Part of a small language model's weights.
Training: a variant of Adam for these matrices, 1122M tokens, 8561 steps.
Each number is 128 + 24 x the weight over its row's rms, rounded and kept within 0 to 255. Layers, rows and columns count from 0. Numbers have three digits each. The size before them is the row's rms in percent of the matrix's.

# q: layer 5 attention query, 512x768, rms 0.0212, rows 337-383, columns 384-447
# k: layer 5 attention key, 512x768, rms 0.0205, rows 337-383, columns 384-447
# v: layer 5 attention value, 512x768, rms 0.0205, rows 256-308, columns 384-447
# o: layer 5 attention output (transposed), 512x768, rms 0.0196, rows 256-308, columns 384-447
q337 096:133164118138083136108102145128154163120121122132130142102151166152125143110127108128140128209153087133075139147103132138136112182108133165159072127142114139130145122121131097120083120122090137
k337 099:140098087148104118120129173131131151137109089144110149113133127106129150138120110123140146136153134112115146101170110093124114151124096078143110135111128087095083111113138176131117139122128120
q338 093:133161093160129139124131086152102137109144116127105103158099117137132139136156111135142103152101133119154125144150099120140124152107094198141064090163108092136170168151143154134135165119173095
k338 095:159187138125126139120100124124075109142120116133110121099099138125099094131143157171138118143143106112113128162119122109155154118170152134145108092152097137130140198160136100154111164138172125
q339 096:078160144154105133095096127090114127104090135121143107162101144128142129117120147100160123085139120092108119113120091123148150116107107081115145122093152119104105185137114142133086085104127140
k339 094:151140168119067174094106081169143141154092118133101186141118143143120086130134144103127123091129156107141135140142111136163130143100135112123151121101155158136131137123128104148115108114086070
q340 098:139129093120094149187151118137167156160130119150124109123154123118119114136108084164111147105128107143150159111075140135102165089146125171139139150139089134141143110138142106117123146093129130
k340 096:143134095162134135099098146135094148090130122113130049132101135134152155167137128125125130099114151098120123144113157102099118148134178140078118137136113131103139078171140140134157123138114128
q341 097:090119112129121133109145143179097120105149151171160140145127094165112164098110145150110142139064134112133118153093140128094132179125130155135136110073132092132093131125127115145148132130107153
k341 097:124135121125120131103137151150101116144177098098096079105119136163131112106088124133099135112121152113121121141127059133128108164122113115114140112140134108120099158081144115131136145137060124
q342 104:141133158145125125163141073120106103065135163119135126112130128125123128168091105154180120115167119129130073072098113115093128120116182121101122105172141148103157175111171132119140120134166177
k342 105:147127133103113133117147114179114141130132182127152144162130129144150087132090166147165136142135115134115094173112116066128117107131133093115164129076182129135167164131093146153159097141134189
q343 101:130110155155154142111177120164135104086124141162089162149108139099187130162111105108094132122155139193161150095155127105111135106108138107167186134120113121116144137133109137132130121144129110
k343 102:161120106144193109160143078105129127173119146187144091140132132125143127122109135119109132097073170160129143071116131112128133127158127081128082096121146140133066138145115108128167136153111137
q344 096:175129159132116150157144116128127096144187154163124142115132092140104128139111120115091157132156111167151125113103157165099113114118154145100158106143088130175146137083154129108139057134121140
k344 089:137122088095116127117123154130109102133140117151162089128132133120102160124130104131159131135146146115145116111124136147169099153131125132121100123160142162134111168107111151167182140117123099
q345 097:100075117123132122162111161133166147140149151109152159099118150135127184118113132122105144158135128133153094087131129091195158144087112137149128136162075115131130145170093134120131184096125116
k345 097:117115130087111141184118172162123159105142146127110050095095139099106153149076119103141107100109166100123120092137125138097170090153129106123128138142082101182113122103104130059167119153111089
q346 099:155142164151085123154147128111105108141137113105097152157110141065119111120070103106134159096104130122126113075169122160114109134117112126112132134113103137165177125155098111111091139148133112
k346 100:130147125147087108089130104088137192150138153142113122121127131140148098159092154133123158109162111097166086151116129092138125112124181109103117108139123133131102098140134142145128121175083113
q347 100:138112145156146107116139136148112153115119130107112103150166114104157120094122129116118138146147124092166110100156112127100147095104129113098115127110083169117166151116150105105118115167134116
k347 105:149145100138176157165120128132138120152140117151142155113168163142087138109139151106142135136134116139137084121140120140117168122156123115143155139122103129172103134085170152106154171108114109
q348 099:132086169140180099139122166137100084171141156105112150088136120138125136108109147137130131134122159128105173161140134139122135141111057113141124135092129135110145148126113140113145146088103173
k348 097:093163167138119098137141128131167097101116177101127115161117135101108102153155145121147118146139156130148129083105135143171106152141110105135088082145103148127104151173105116122143116129132126
q349 094:097111131139098094099091161108161141152107168146128146096121137114146103160142136108082139129124126136110098146083155164105110097126113106068143095180155119101113132136106102143160143153149119
k349 093:143133107132150118161099158097123101141125107130122142116087155130160160135134136127136095176139107138116126142132114124127145088160154125091145129111138119095135174139110091130145117157114166
q350 096:126071130096183187106136171097153123124123162115113114149113129176073175082108097115092146101152107192168101137119116141107149108130096101108161085140107108137150154112151154139126135121135136
k350 093:168164120145178124117127128116110115143136131108128091126133151113119127167116135157120149136111159130137082114106074104151126108133143137123146117126124126120168125137140106150121110133130141
q351 096:173131061138152087158139147100119114132127119148125139101147085104107127090120145135112137137141066182113136121141128148136118125128141096092161168107123145154181181144100114032153106090100144
k351 100:133124106101110113070126123134126159119131111139132103117106141114127114100134127113123144188144115173135089137127133164113147173167145097117140135133140122161126158117122098072138125080142110
q352 095:133155151131162118152129138151122140080101094172117123152137099128114106157127091164116104163109144138087155139104121095118135134170132143121126100149129131100105108143137163157107099140142180
k352 097:105160150138149127161141142063155145145110119167116108133152131111117122133094094112112086127133107103099134144171119114147111104142151144198143127122123165125122116146141153129112120105121122
q353 097:121136131158134156141124119114142139120143110105095110162129119128148110156151167085148116146140135113139097124145181102138144156131131093129145091122159133118167122101139144080114141120163139
k353 095:132147116107129130141087074103109140123119162137124159158119123090117105154131138138144143086097135154113123106100106145137144130122123122135170145113138120125117148139142121122071113128071124
q354 095:103123136100151135170138065124099144139104130168107124098138130121103086080150135150160134059141109078122147070160135132122086140107035106136147150123148132178155108103158115131114146045120147
k354 092:113133160141135178110134136139096113095114187151131098121141132161063107157127137154135107088101151117105124151104127152148123127135097119113157130135175139118110110119154120123102103090144102
q355 104:109084128158119086185105137098154155139156126112125110084112082070166126122145098120108127122127155088138120074176119136134128146109094085092095143138083078096151149115107148139139120144116110
k355 103:148100141156090148193118137110138165120136127099073093083071130146167102106120130138122142100118179107138149093124134116107110145113120108092134139129144116091125147109118142156124161145152119
q356 097:136141106109129137085111103130159138109126140117103131092119093135137129137129169143125169117118140124125123159160134140114122128127107127115115098162093088122103123169131113148137136134142153
k356 098:180128125159133113123152133137114128118119103164105184137066094125146132117132166064150135144145130104133100151130141127107119109141145131153149128117091128126122119176144126169098138152097112
q357 101:157138119153169142111145150117145109144136103134187119116088108137091143093121119162170160098089078128152128118132135089127099133117136108098126111092098118117170133146152125142130102131131140
k357 098:106158110160113164119082120125091147124182115093093117126120142112167121138139162134138149146140120138085097160097143121122110095163155076109174131115141099134123106094143127098167123139120112
q358 096:095165097129100105135113116163112145115130096182158085166133192123132130141117135113134121160116152115084117132151124096079100104124153145148106111182123129151087144111140125133133105146160106
k358 098:119106126119124159133126119173127151131157119132115130164105127143157119170151159075133106126143143163151133123092127130135134153134158110112137152138118115143089128128184164131125100147152139
q359 096:095130100133123099145103129154138139130167137137157145194114142178134128109128118119120136113076131097162095128158114160164162099126150166192133148144122120150158094130111182101114142125125110
k359 094:087162111115160113168148134128137125124140138088097121118085120152155120084106116132102121136152129111131148141158095143111149129129131127132135145130123094128173113106091131120122144168111149
q360 088:098111171150140116135137134105120149104145140123173099128130066163099082099124137128100142141106104169088136149138113125129096170098130132127124090137119121084134091129111123164123137148123142
k360 091:123139098162111154142101110124113144108129121102142095127105141150108105161133145159098139148136131149119143091120133107132102144146136141140158107134136099087160108121139127156125112109117128
q361 098:095158132101138155148132126114107129109113142173122172128101151148077097101117140122075100108119149081184105133139178093105097112089110110108115075125110109112099079108157137075143141126125089
k361 099:145124118133165103136131112197088079120123169143128116099139151110176093137133205105128152150123139138109138120080081085113126167111152094104108116139142101145160076110131090087167115114118120
q362 100:140073133119095138127167164126102119128136159162154161083125108136075169091121141097114140128116137138148100100153149179150149113140087142137061185146165126140135118106156075147170089110154145
k362 100:154095137105107117132118139108128163127139079107146111091149181120140169160122097147082147107103096150138158133126186103119136101186107122132065111147111153152135104173147142134118142128144123
q363 103:151126105128118133213163130116106144145075109098134132144160122125108106122128153119088115120089100108162135097115136166109061132170133079148132078154134105182144092109158116137148158186130117
k363 104:144125135136132092131164149134136116130096112152130073111082132135110146141177098142155147114108119140136101168102091180108122156097143131134119136090136155174136136118139097124111127130152134
q364 102:120083087132109167152113123095135116133128112145121131115142150106187109152161114177142141153095116140150117102133114090132178128107085142153099163129136156170100095142184158106125135126171132
k364 099:104178126121157115134114126118125134139111106149123161117133084113096134146134083159149125062139119140120128106137125121158130171123092133158140158132133131161143135171116132122121156121154148
q365 102:115188104104134135158114134118138126153120107119133159130102127119141150147190110146134127134119113117185134087163127056161115111112145132122133175163118145146142089116143138113140142135113152
k365 104:099107105136136120137174102098071142110117116100160128108168081107140110131100135194179147127128138103137111124134118140180089124093162144140137150124159148092139093138138122103106148128125100
q366 102:125145103139122112107159139085116148103134135124107148112144101148135115130112129203111117141125098150165088118119120101172096117164134135152138133086108110123171086172109138097127104122118125
k366 102:111145115166079151085178122157119137109155135137103047088122136115129174120123098121125110110122125116133109119157142141151134081125112114146117137125128122146140132068122162110158095160147165
q367 096:155141163093115119200107122111111149111123113143110133107084135138124151121189110122117048114120145092172098125149139147182136156075079090150132127141092148142121133099100105084145096060158119
k367 098:124095152092131098177113082117123170127143149161130115049142098104123116097114093130115124137115122089152152085136141138131104124144110156126159140149122105121180147132112101082140146120122107
q368 098:145110098151144157110159127122139125115136103119101125156127112129096119107131105093100114130116140147147150124122155132119138078113111148111116149131119134106147111133125072133103105158122098
k368 099:158104121142161162136152129137120113163139130137157094074104167143145100124127145147108181157096123151116116090149131157086109109179143128116116121136143103131121105130135135165138088167142125
q369 103:134120098087108107138122141161159118121128116116164095154098138141170111122141115136157098133114125151108137141095152117113069129187126124149108123122158116129104119115109123147121147164185132
k369 102:151133139130166083141125151146094114151123129154154146162148110145125117147121116114103135177118119143124171138126128141132168139142132164171113132097115127108111168105117080124132171107136127
q370 099:163160167086154153093137141142162105113106143137151100130148119147093114166138157119124139112111115130124103121122136127170152097186096144175164116164167112129112154121121166156103110155148124
k370 098:143155138183144125109142143126107097092121139127116171140141132094112145186137156139096100125095089135137087132166152138147138126138124134146140093128128161143158175117078153143122059128162137
q371 098:133126158110102140105126133087131143109147090127130135094120114101134115089111096143155099097139081123157126110109117134127139113141081124092099156127145105111183126137172131166155132137144147
k371 096:132104128138139178117116095149165157089166102115103109135115129149115134135129151105133121127131126126092178151111146145108129109156113185116104135089111103170123108102122106164133176159082133
q372 102:132113121137115126106117165099127137108116127125172137092136125130114158159118177144126120146125139104138092097123133163130112142127128129119080094109141127087101113064105131125125093112109121
k372 103:145106152116158125082160174128111113105128125084134160139131101128123128146126148133171127150156143145124148108124159121116082125143144122122118124105118116105093141135138144152095122099120196
q373 099:179061134088132101151121105113116110127121117124138118145102106139126124138143095131141127127137141138111141120116186106087125144119108099096131137095105143153129113143129091133101133117167096
k373 102:180078116119125111081136106113136159138116117115118138147112115117128129114125125135126096121084160125120142123086118157100134143154117128120128161120144162118121127138121110166101110179103107
q374 094:130111083149145104118139122104132144150138132097132124151135130168153136139127124139109145139103100110132161162078125125120165137131133166064112084139123075203148094097124111145142141080125156
k374 097:085166152137136097152124097135104097159114110110136105147110121146176122110105134141094132150126131121134160147124164131123106164095167150126144112169110086159156110124130101140149111133114125
q375 098:141128107151140127045122130131151105142136140153122118122170136136138135087168119119174157171105113092103175162132116099118115101127090120145144152137136203136118123158171077137129091139149124
k375 096:105107103138159144129154136096108125092172111200153186111121133125118139146172103085131102140102119158143101104129180125131112148134145130151053144146109136145127098136103115120090100098149123
q376 097:163145147156076135087125103123104151120125097134122119151118114081136182123134111131176126116119078127153114113138169118145106090154064174108123145076108134140167152134156129118138189129105169
k376 102:167132124183174137134127114149121116148158127146102125100126134147160125112128125145176159100139044151131129138128164112083113109167109125155140177105111108094131145138119125163123126143180140
q377 091:142148133173161107097130138094114156062118123165172147152116138165153159162134110112078130129099139138117113118133117146130180107135107138095123144140084161117116115109086147141152141149118096
k377 092:136167123176132131111152099131100134150095113137139067142153124133091093157134119123137127141097115132105107133121132108135144108145111107117128078125094116176126166106077141141120136102152151
q378 097:087156159131128153139121143140148137097148120180157115123135133093110171138143112105119138133110116106122174131168175102118162143170134096147144106155131147126129116122143168127170112149121133
k378 100:111158091152144090118114112138114150129139163143106101138120120109154198100130097106143163062117169116151157089126112052141113141147117142102076093097142132126130139112119117095109085087075139
q379 104:147101111138096157128136145113156166089145171147175133129130109143129146167109167119139100147118112136132132131148109122153163109110160124137108109141124095162083127111146175128122114147128134
k379 098:122110125141117104107167104156118129128150125170147201152136155112163165135120135044134127122120159089124170117171134116105142130122142139127154146145130117126096079118125133138078098111109138
q380 106:097132135138129149161140151127152103155132080132114173156096108094157124089152152145135154128098128122154111128122115184150110146124145132089136145116121121132122116123150103131145081127189150
k380 106:115170106101147073131154120101142127120121141076135112141155106117127104102143102151157145119114123123145141157131096144131133122107113125116161111092126123109177161133161145106114191129135102
q381 093:179143102111141137106093096136158116131109164116090099104123162129134109148073161098155107117132158138116100146108124094128065116121139121160093152142137151172127142123119102154119113162123172
k381 094:090118145165154116150126139126139136121168121096136181128124165125151117124134148121143122145097153119105134115129097120117155127099106167118113135130109132117140173086110097114132106160116118
q382 098:088159157116105119117127108119093140134102085140171091139099124108171153051137144134138124163134144147101139155143119129106085166181124128100134129137181143186132106127049114095135171116159110
k382 102:116126128099110096108139116108120060116141110131134152102165108146089143129166128147165142136112095113106131130110141164131120149097148167138111120118150135141144153149128114102122146097096133
q383 097:154177142122142114135120109085147122131122096122171080129097122106147110117181158165132146128120155084137172130146138129125111132130109102066146162101126151089147140140131090122140129139131152
k383 102:186086123129131157129124098113150123115093089150099045141154104122122131161141119123081112133139180129135112110147126083156125166137112131132131119148125137121149095143131123139143152141145156
v256 101:130108144146139155141137117127115102152081145167124148132135072137173127138079095157131107113130195123156100155141115161163138142175161061151131065123126134154111125128108073160123121080128101
o256 101:165133128122119107120110103151091127131086114159154104093135127116095113125107145135140087144176172126127140102126118129162094129092106116151130139176080113164118126122104129127128125093116070
v257 098:159183132155156141117132118133139094101128160125126138117106135142096169127159182134111130139166137149143164125148113161082150094127138107134122145092140107124146168072102168147128174136140142
o257 098:135138134112145125130094080102137123112117131148100146128126163176122121144128193116152133119139150088125129112185129142128117125094133117131108154132128115175146113088119138171165126175168117
v258 101:113156126098104123155073068142126154132131168129133125126100126113132100092124127165154090122137117077135088099116131113099139120153112140181079132133130112156168142107093059152131121124136116
o258 102:119105144122102105169138077139114098104124166180153149075115120102115124130116077146152146128136159120155136152078132170131100107132121106159162116159143121173136122117120127115178093153160103
v259 096:150151118149130099128103120148148122145115149128112138105123121124159107119177161128089147189114150117095124080120142130102111140147125150077121129147144083119091143090150094129152098126147133
o259 096:153113117118154119117113134058112118149115124150123188134160144095158132132157117145072169115120162101154125127109097180139151105067151124142161139095167096137108137140131110107127095148161130
v260 099:136122146105105147093128109144148095141112106090094156127164090155142116130129096127103139168151124124099141156156132130150120120097094168131112087085137134124067139140116136134138116168127129
o260 102:102148149117137151120132124128133136103157143092132183103145110137174123101105155160134150171108122125131068137146143150146176141146123141068130084104135102107149160164138134118104114163088112
v261 100:156142085144134104111117161107097137127137152115147118114118109110055113118121133148158119136141145110162105112154140103174132141111138129130151100109131084134130142111137110102140130118113132
o261 101:128162132166090143099100117103090098123161114092126096082135132114074143155115123137134085124123139136103140106137172121129103133097123104118156133108145079152090124131139087146144135110101126
v262 098:103156096115146097162133124116117127094176052138109133107120145137151164113138145100138144118166119125106121157127138140127105152125177110130165096122143107126137143153115197153091160160151132
o262 098:103169137127115125119101162137146117138124102135127151140129137131130137128143096163120134110105093139103109129155115085097127169145173115084139137153131159106130136097134126123109105143134140
v263 096:173077183118110150114113124097114141152128097126149144110128172114134157109135109128173092112136121123127160127133122131091130133146118126128140116173120153133139123153142093171133119085130181
o263 097:097087176106102104106126103123113126121125141182135161093136162120112120137139110111108128116119117130138154148171144103106094140144141105130147153148146136134123124154105087136142106088087140
v264 101:122119104161145148128120120160103110198138133113123122135104146146121146187136122158150123157156180109096135127132147140089141116112108178143131142124097108167110130100122075154112103153131125
o264 102:119149118153169113099093126127128151141081175106142132154101070120123129102143148120138138115121121097087119126143172136058064088141144126141143110144159114173103070096142082125141124114113142
v265 100:103136148119164136117163127153140145083145101091109140131159113127124115103107127129105140149152102122113126137099120105104147105114112119135136089100144137075081124113132135131188131124101103
o265 102:113141159116155071135157116095191146112171135137181145121138122160128155104168109137066120118114144136161081136131156142133163117220153121114145084135123126126118101126125120128159119108123133
v266 098:145166131095120150170141129133114174126172127087081131094136126097133131122110130164112065144117108121161120137152151155142123127139092182108098157103146138151105150095133155155138115136117135
o266 098:155122164131092136172126100092103125114135120118126201068130117150148123105145121100099138131091154126145108136087105140133120152149122124152137148124098111178135093134110126150119130142165115
v267 098:143154143154112131158144118132123142133104096124108141138117139104165108168143117156104120119170130134105149097140119136135114107149131105133095129087114113137154157106085181105088154112160118
o267 098:097163138099159120130138110160126156104104104158143125116156110095153170121102133127103117111151125101094131067110103141111091151104160137123103164136153128122142107119097196121150135141181129
v268 097:105124127126142092117145126127177115095124137116160119135085140151123141091098121124178154153161058066150182142116125140163125156154095138161129087141149114115152113098120092142114140139158128
o268 091:156152144129124143142108209110170122119106139120129113133127134129115120138094091110123087149110086128127144128145117099169174145115118093135136127120112149122182145130089139152125120173140116
v269 099:105145134091155098164180125142111137076136075143072139115151102124141165155156107146119144128144086106079154130116115126084129152143185079112139159144116148131094112133115121117142125093151080
o269 100:112124150108160097157131127109110112097104095164116137111115115160155139134171119157121079127162109122155136144101095117140134142127144125154124125115107162156128172141085128149113135131149124
v270 096:096109092091127114139134140106125137124151100136088123104173098164139093142091145133137153132117150108082101125165163118096158118139171108127137119128133107090113109089126114184094119129094107
o270 097:109139102101117126134125131140093157109134101129149149138117170147147117127169118128126118089111150135082113113162136123136152124149128135169108118143140078090145133104141188152084166142097118
v271 096:110123142130146091141101104123142113124159121135125140154103169105128149145154129127143114167114121105067156146135130160085115108079116117106152091142103111160148067107149113137125133144117155
o271 096:118126154125178127122152119154131117180098136108104131083120147147098153153086095135121122131099096100097129131133120176117104092093095117159110148142120108138110074124155104116125094154159118
v272 099:130084171106133077125099125097138126098150126095090136147113112114162113130181152145101157131097070124099119154150138142169102160119114068163135131147136145149108109148167146095135109156141130
o272 097:134084171096162171141140162142130120165129111097112092106091154120101164137156135120105128065132102103105101138147128171127110124168108124140112136156119081166098137128102134149128116137077134
v273 099:131145146143130076159104089123117138140077146154129128157140121141099127153139105132151119099113112101094115141142152155113124128146094150147113119135104145126160119151153095116134116149104122
o273 097:167114161082065109141148147130094150163114166178115144137136142113108109159105086116142143148085111140133128084129087154106146111088080142105158171141130113137112102142115135091088078165146133
v274 101:135158147147074089148139166123115087119165094113085114116143109193104159153174174104120133143123136117157146089127148168108111122126155159119150080154148149115149129123112138116137144121180130
o274 100:109105156136134120130122128047108076119144099134100097093118136179120166135104149095154128141136097144117128111161102112154113096109188170124113142146085136091169099101091146105119123109151148
v275 099:137164134114130134167116106141112142119111121119137100124144142096114112144161126152145119129130171119135180109180162131102126103136099127124115125097121150121127141149101133100142111123091133
o275 099:109139118095166130120145092114088119131127094133102109126126140152117118130107122133127127142121104131138126113131125110124122141158089134120084118144108131086114145151107111106168122143124127
v276 098:130135082130147151132147138181153121159133141189178126117138127136133121166108144127128144101137113110141108115152123138105119179098147145126087101122120084111124175106118120122146139135132121
o276 099:118140088136152124120118148176143088150098142185169174111120106159146113130129121179110124127161154152125132125143163168133151149125153137145129116094142106118132171114140131081128124141121126
v277 097:129116120129153112146106104131123131126174114103143105148123093100103120155080135110135061137104141159096104155116156124102132129161156117134140113122165136146123112172130154122109153132116150
o277 096:135131135164131097157149126184174126112117104121109137142138116065117125146118115148116108121099114131128149163146120155088097159165130120152148164144110099128118090132134123086129107126171176
v278 103:135168092170106134060128148160101136153134137136176158119141191080118185132080186129120108152142171139104164130123156140070146141122120151065109112080065133142168119153126120120159185118153127
o278 105:150167128178118129109141147161125117156092157139136144159150143117151145183109139142157117175084181140096111089139163160099143125104136154114129121137099166163172131116112157109137114118123163
v279 100:128119109116120135114116106121141134086059122125162128140101131160064197153128175143142128131156179101143135111091113107132191131132186101126115173143142151108128137087118126154104154131115126
o279 098:096135180134121146153104114093116141142148151127130117091129117132114168099156142113115125107123149144096132111136132107123128125134171131124113144086107161108136136122133119133126127145109159
v280 097:131150117139140110114149133132128176132111103149159136158147172162116086187142139146116133110106123146111123110123115094160157111068144094089162129116126115147143119133096160165141104119121109
o280 101:148160107116113140119157127132127141147151107157184118075110125124129115177120073144141086158184157157134129144112154131130147100096159146099122091082079179092155095046126135145077140125111076
v281 102:144141111125129104147140154142108122140131099103130111131127120145167109083111082131092135107113143099136095144175160083143146130168109130154126151142147138131139139114142074124120127129109136
o281 102:180091182131138157140130114131121125117127123098146120141180127160160149149149132092121168120140126129136109123118089109142138147143172116139137123129138146144142118127181133068181089071107101
v282 094:135158178159144099142135146123109118138120081097129142113109139112143127109149106089126151147114133198094149127096077144172149169111168091124179127099158149121125110157104141144172160147119144
o282 089:133134203125155134110121123124130146154103099152079116122131150104171125110084138136133094133108117154116130077090111128136115123128158156132171134129069115107137192112138122121119098145118141
v283 098:121137115122106113104099125156111110155152144106106118140101154095156099106134121137151131104142139103147084109092065177156123138084123133149120195104121158144182161135102130104122147098136115
o283 099:095122117131122097130123119121119115153132138130123093122119148118138107188112128121154129051129109130094084110118120144123157142139111111110124201145110138157148158163100131109146121124125105
v284 102:177086185066148141132155093144145120124171118115151131108170106141137163116138183120120122194116128138146145103099125120161159139133124103209172093136108165176121121096101130113123077076151143
o284 097:111129138136127142125104136107123111159141098112058108133131114141132087158123146106176084115109145135116110131088129102115156171158113113158146114140183141134138157136129160129131108105131148
v285 101:136118099156108114163127104156149078139145104103131122140104154128169123093137173112119134105097109110118140106072161114140088134098106111117189100094144131128090129173131143087124194100132146
o285 102:108143126133126139123167158151143125105117110127121124120139116132156100114133150153133112142100099161100120116101117150160176127136121132130141118086124134105067134174142112145112161073146125
v286 095:085136128124086135154155128141091162086147140120129125109117165127133115121153105166092137126105174140130119090111145143170136146138169118073164159124125133114116140143095104126148138168098105
o286 093:164160172113131167177145136156129111093117137139151074086117120100166095122174111101137125158143112151092153114132121088121158112161115134153123127139114121062085152129124103125120121118134175
v287 098:134151182142131118116147110116125126134139120092159120119083106133143071151122126143125142099147109111156107116143139080184107125133139172133056124167160130147086115168166122181109084145164108
o287 098:153122119089113117103142126122184142085147172082108112118122120115122085089146126103147127139121133128113137129117114077139132135153113173112096117133148122143096144163143112105151079117089092
v288 100:118125108109122146144116141139084157163113122142155134140101138085122134120134141121112147152123120117118184154094138099115137096094138127166129136061133141136140130136123124109123148103118158
o288 101:105169135120148171137100129117109132111128099155174144123111105131125148133103068144123117139169142129090110103095122156114126127104124130156130130135135069118116177140125130101100108125101162
v289 100:092136181074140137129137105106138118165088108168121108110128135130143131088120113128133120155111144111116114169157157119160126124129127167096145124145150112108131138144116125159134101189136124
o289 102:139126167096143154133151141118143144126106111143142192116099109133119136101135107162140130130157167124149137171147098121147131093160139169116142091108168118163149114172100128129116086132111136
v290 099:143080115082115138145151181110119108100125092132113115138137101127125105125101146130123101153152146129186137139150138116130166113091149160155140116156127145140153120174120112111108146101124140
o290 097:138106110105126145147143099111126125150135129115095140135147137128137133110075098120168103101124136132095122102117107131122128115118108156156160143160125185125138155177132103111084118117085160
v291 098:165121140142147130143098142124094154155147099109148131098160181152122107090133103156174147128129097134138122117121150108128127129139092119113116128098122134140122154110138191109094124151104143
o291 098:166091124155149105136115098120149141140082120192071131150127153117120120092143132135128070099119109127120114133149135162130132129136110107118100141167148132123084124115098133116137117164100140
v292 101:149138128142107085107145125133135095127130159121141133137149114146128127133136142113167169097179167102128140142095148095106087111113129121156127103178126117091118143148146168112129126168128084
o292 100:142100122113125119145158138111112142142163105152101115167152101132098166133115126101090135090165134163155114179081135126142130114148171144124151135132137122127150124108126127127113095099083089
v293 101:099178139106126105129148160128151143144142142119153117093138144179118105102126141126144126125106128134141130133122106118079097137136114129076123137120140119113137148134089134176126180153102145
o293 101:137126148118120134131089159134190099114101130122150165132143181095103104099100156138117087118094127153160165117137149119131149097129143101139109097134126163118130131136135146131132148109181145
v294 098:150082128139115139113125076152135101090146098116149122102110133102175120133131176154095096158162198136157175088110170102132086157121150111148115123107164085110089153144146119114179166161101135
o294 099:171110105128124107132119136133125122105129120125096136139145134112115155112106149122131110105151162112080118133085183111137101116122109135090134129115101160126126113154152168130148106150150117
v295 101:144160143110154134172142102117137179120127093152158121136139132104098117118123105132128138156153150092141154156136073161158123137115160146175102112114127149118147122113110167130121122127117139
o295 100:135154134120142157148099115119130154150142092188145133152133127105155131124112099089142099179159099116110108154099106092114132159167115121134151116156130133147109109098144153139089117116111178
v296 104:156156116093128129122121128100149115128123122124103104154140115108173136181130170136110115083080064136144125191174145138184125079148083086120109107156133094144104109133126132120127112167146148
o296 102:181149113065126129101140138122125122091099132106126114140105168103144110109109177120118109103106073154119084134151150120181104088104100130120084147129140125139114106113144143117120150154146141
v297 097:117162154141128131110151129159114120127150147177156126142145131125128127132118149107123133179120125152147118129176123083135131146110128129183134149089129140125153119109134068156133147097096147
o297 100:178129113163163124152129135124135071118149135177150075147121096127114129121137097114106129149082137167130176126136115133160155105102128097160114166157110132125147087141127132109085078140156085
v298 101:144097100130123090148088100163139119151084157152081125117123128107095162111142111124095134101162137153144153112115154144143125116122093115208137111128121108137159136134153151114131102181155168
o298 098:160082098129132138104137151152122136157129112150056118181118086144122163102124084133109122099157111149148139181103081132143166089124105115136103131135158155130141129106153160099115119145110123
v299 098:097107142116139131126090125147156158132123169109129151132129138138102098131134056136144118128120158137135130165150158157131106133161134094136116125129126124127137143121147123132143141101122163
o299 098:104125166145143169132092112140135147103105177147124079118149140144122131078139096120132118151073181144095099154126132125130102164131081117159124135096081122107118101111141185127083126150132117
v300 098:149121128107160161101111118124130120139116131129114125146145105143123128083155114152115125154098113120148086172099126169124102137141147128095111126121125099118074129141142117125140137163144128
o300 093:129124151130159096140186116122153126150120109149170109114148115148131152111159182124106106169113142099090108176103160181114128159117147148076149094122094100139119118132125091132105106139126076
v301 098:130149136102127149116109145131117103158156121120118140166162058147145067111161118181114116106129135093163151153116106133150107136122133109139110173167121145182096145115132110172125150085144167
o301 098:144141113085113146107077181118139086172115144142126128095126121103133119104148132121151113089120122143128111138108098128181086135127106122128127150131172142148085116159122105110179135087119145
v302 097:114107156141129110150120119148103105116128118148097118134129125118128129140148145170073160161090106120125129135151092120119111124149156146135104118129141153128129098125149111114128128137190142
o302 100:109141124122135114144143124113102128118078138128123112146139080138143124191146138113149135151156117096122152128132104096137126108134141177113091107146126121139121122124125143166090145121151115
v303 096:115144206134150107160115147128107121130147112145144109088148147130160124131119130125133138136089109134122089121155128142098130155145120071098111114151116128142151128143132115123153090097179138
o303 096:123117140167166127132142112138123128126132138110131159128140139147124151128110198151108088167137159147124114071146117117139176154142129104094122107163120135150124088133112150127122133091182086
v304 098:129148111110068136118136120137126145132109091108125136127093158086129108158152143082141102122146116134127124151115160130151147136124131130105127139143122144158108135110111121083125125146087108
o304 099:190123117080085151148142117163151134159140104132136077114158097149112133109171110125101125117143125130149097129116125182127154148118142168121125124169067148152131143146123132101036117119144102
v305 098:115143128088094139138148170148152129132125145138138132146094094091099139112133098115140152126136158141149157147165115121116156100122119156142126183149127095108153127121149186128123181168125126
o305 099:125127151134134147109117186153112163112098165174136146099108169101090093109149090149103147078129123123138092153150128092117122118138110143161114135127120102133161131126127164125136190155137149
v306 098:168107150140105111116087157145114151134133127123141118112117136144145108098136177141078131168157174157140129146098115126122123121114155126143151114131139194145169144143095096138123156141144132
o306 099:118141102145076123107091125172121134121126120163140146107129159151119129086150119122133128132126134147143142164127095107152160167123137141102151139166095164163166125121095106129113143122144160
v307 096:162148139144118136186104122124169151143113167094106136144111090136111089139113141103140127127136119112146142121139115129114130133133162138089084181107115125146104165179139141142146141145099110
o307 099:155140124082127160161157115132175132115158128130094124135154103145136136114130158087136129154128142099116132138156116108099157133129136115139122128115139154153133139154138128106146150150094138
v308 098:120114088122154143136156069144155131138182138153111124142125108161130163095134170147134134130121135135143138112116126099145114143103130161120142127123142129074127097116140112134138105154163113
o308 100:127078105107139131138150104127144143105142100112138112191160147166105113110137181136123108130134121106139113122134072126140140161122140105111111122156135083096140093089135115108117144115137120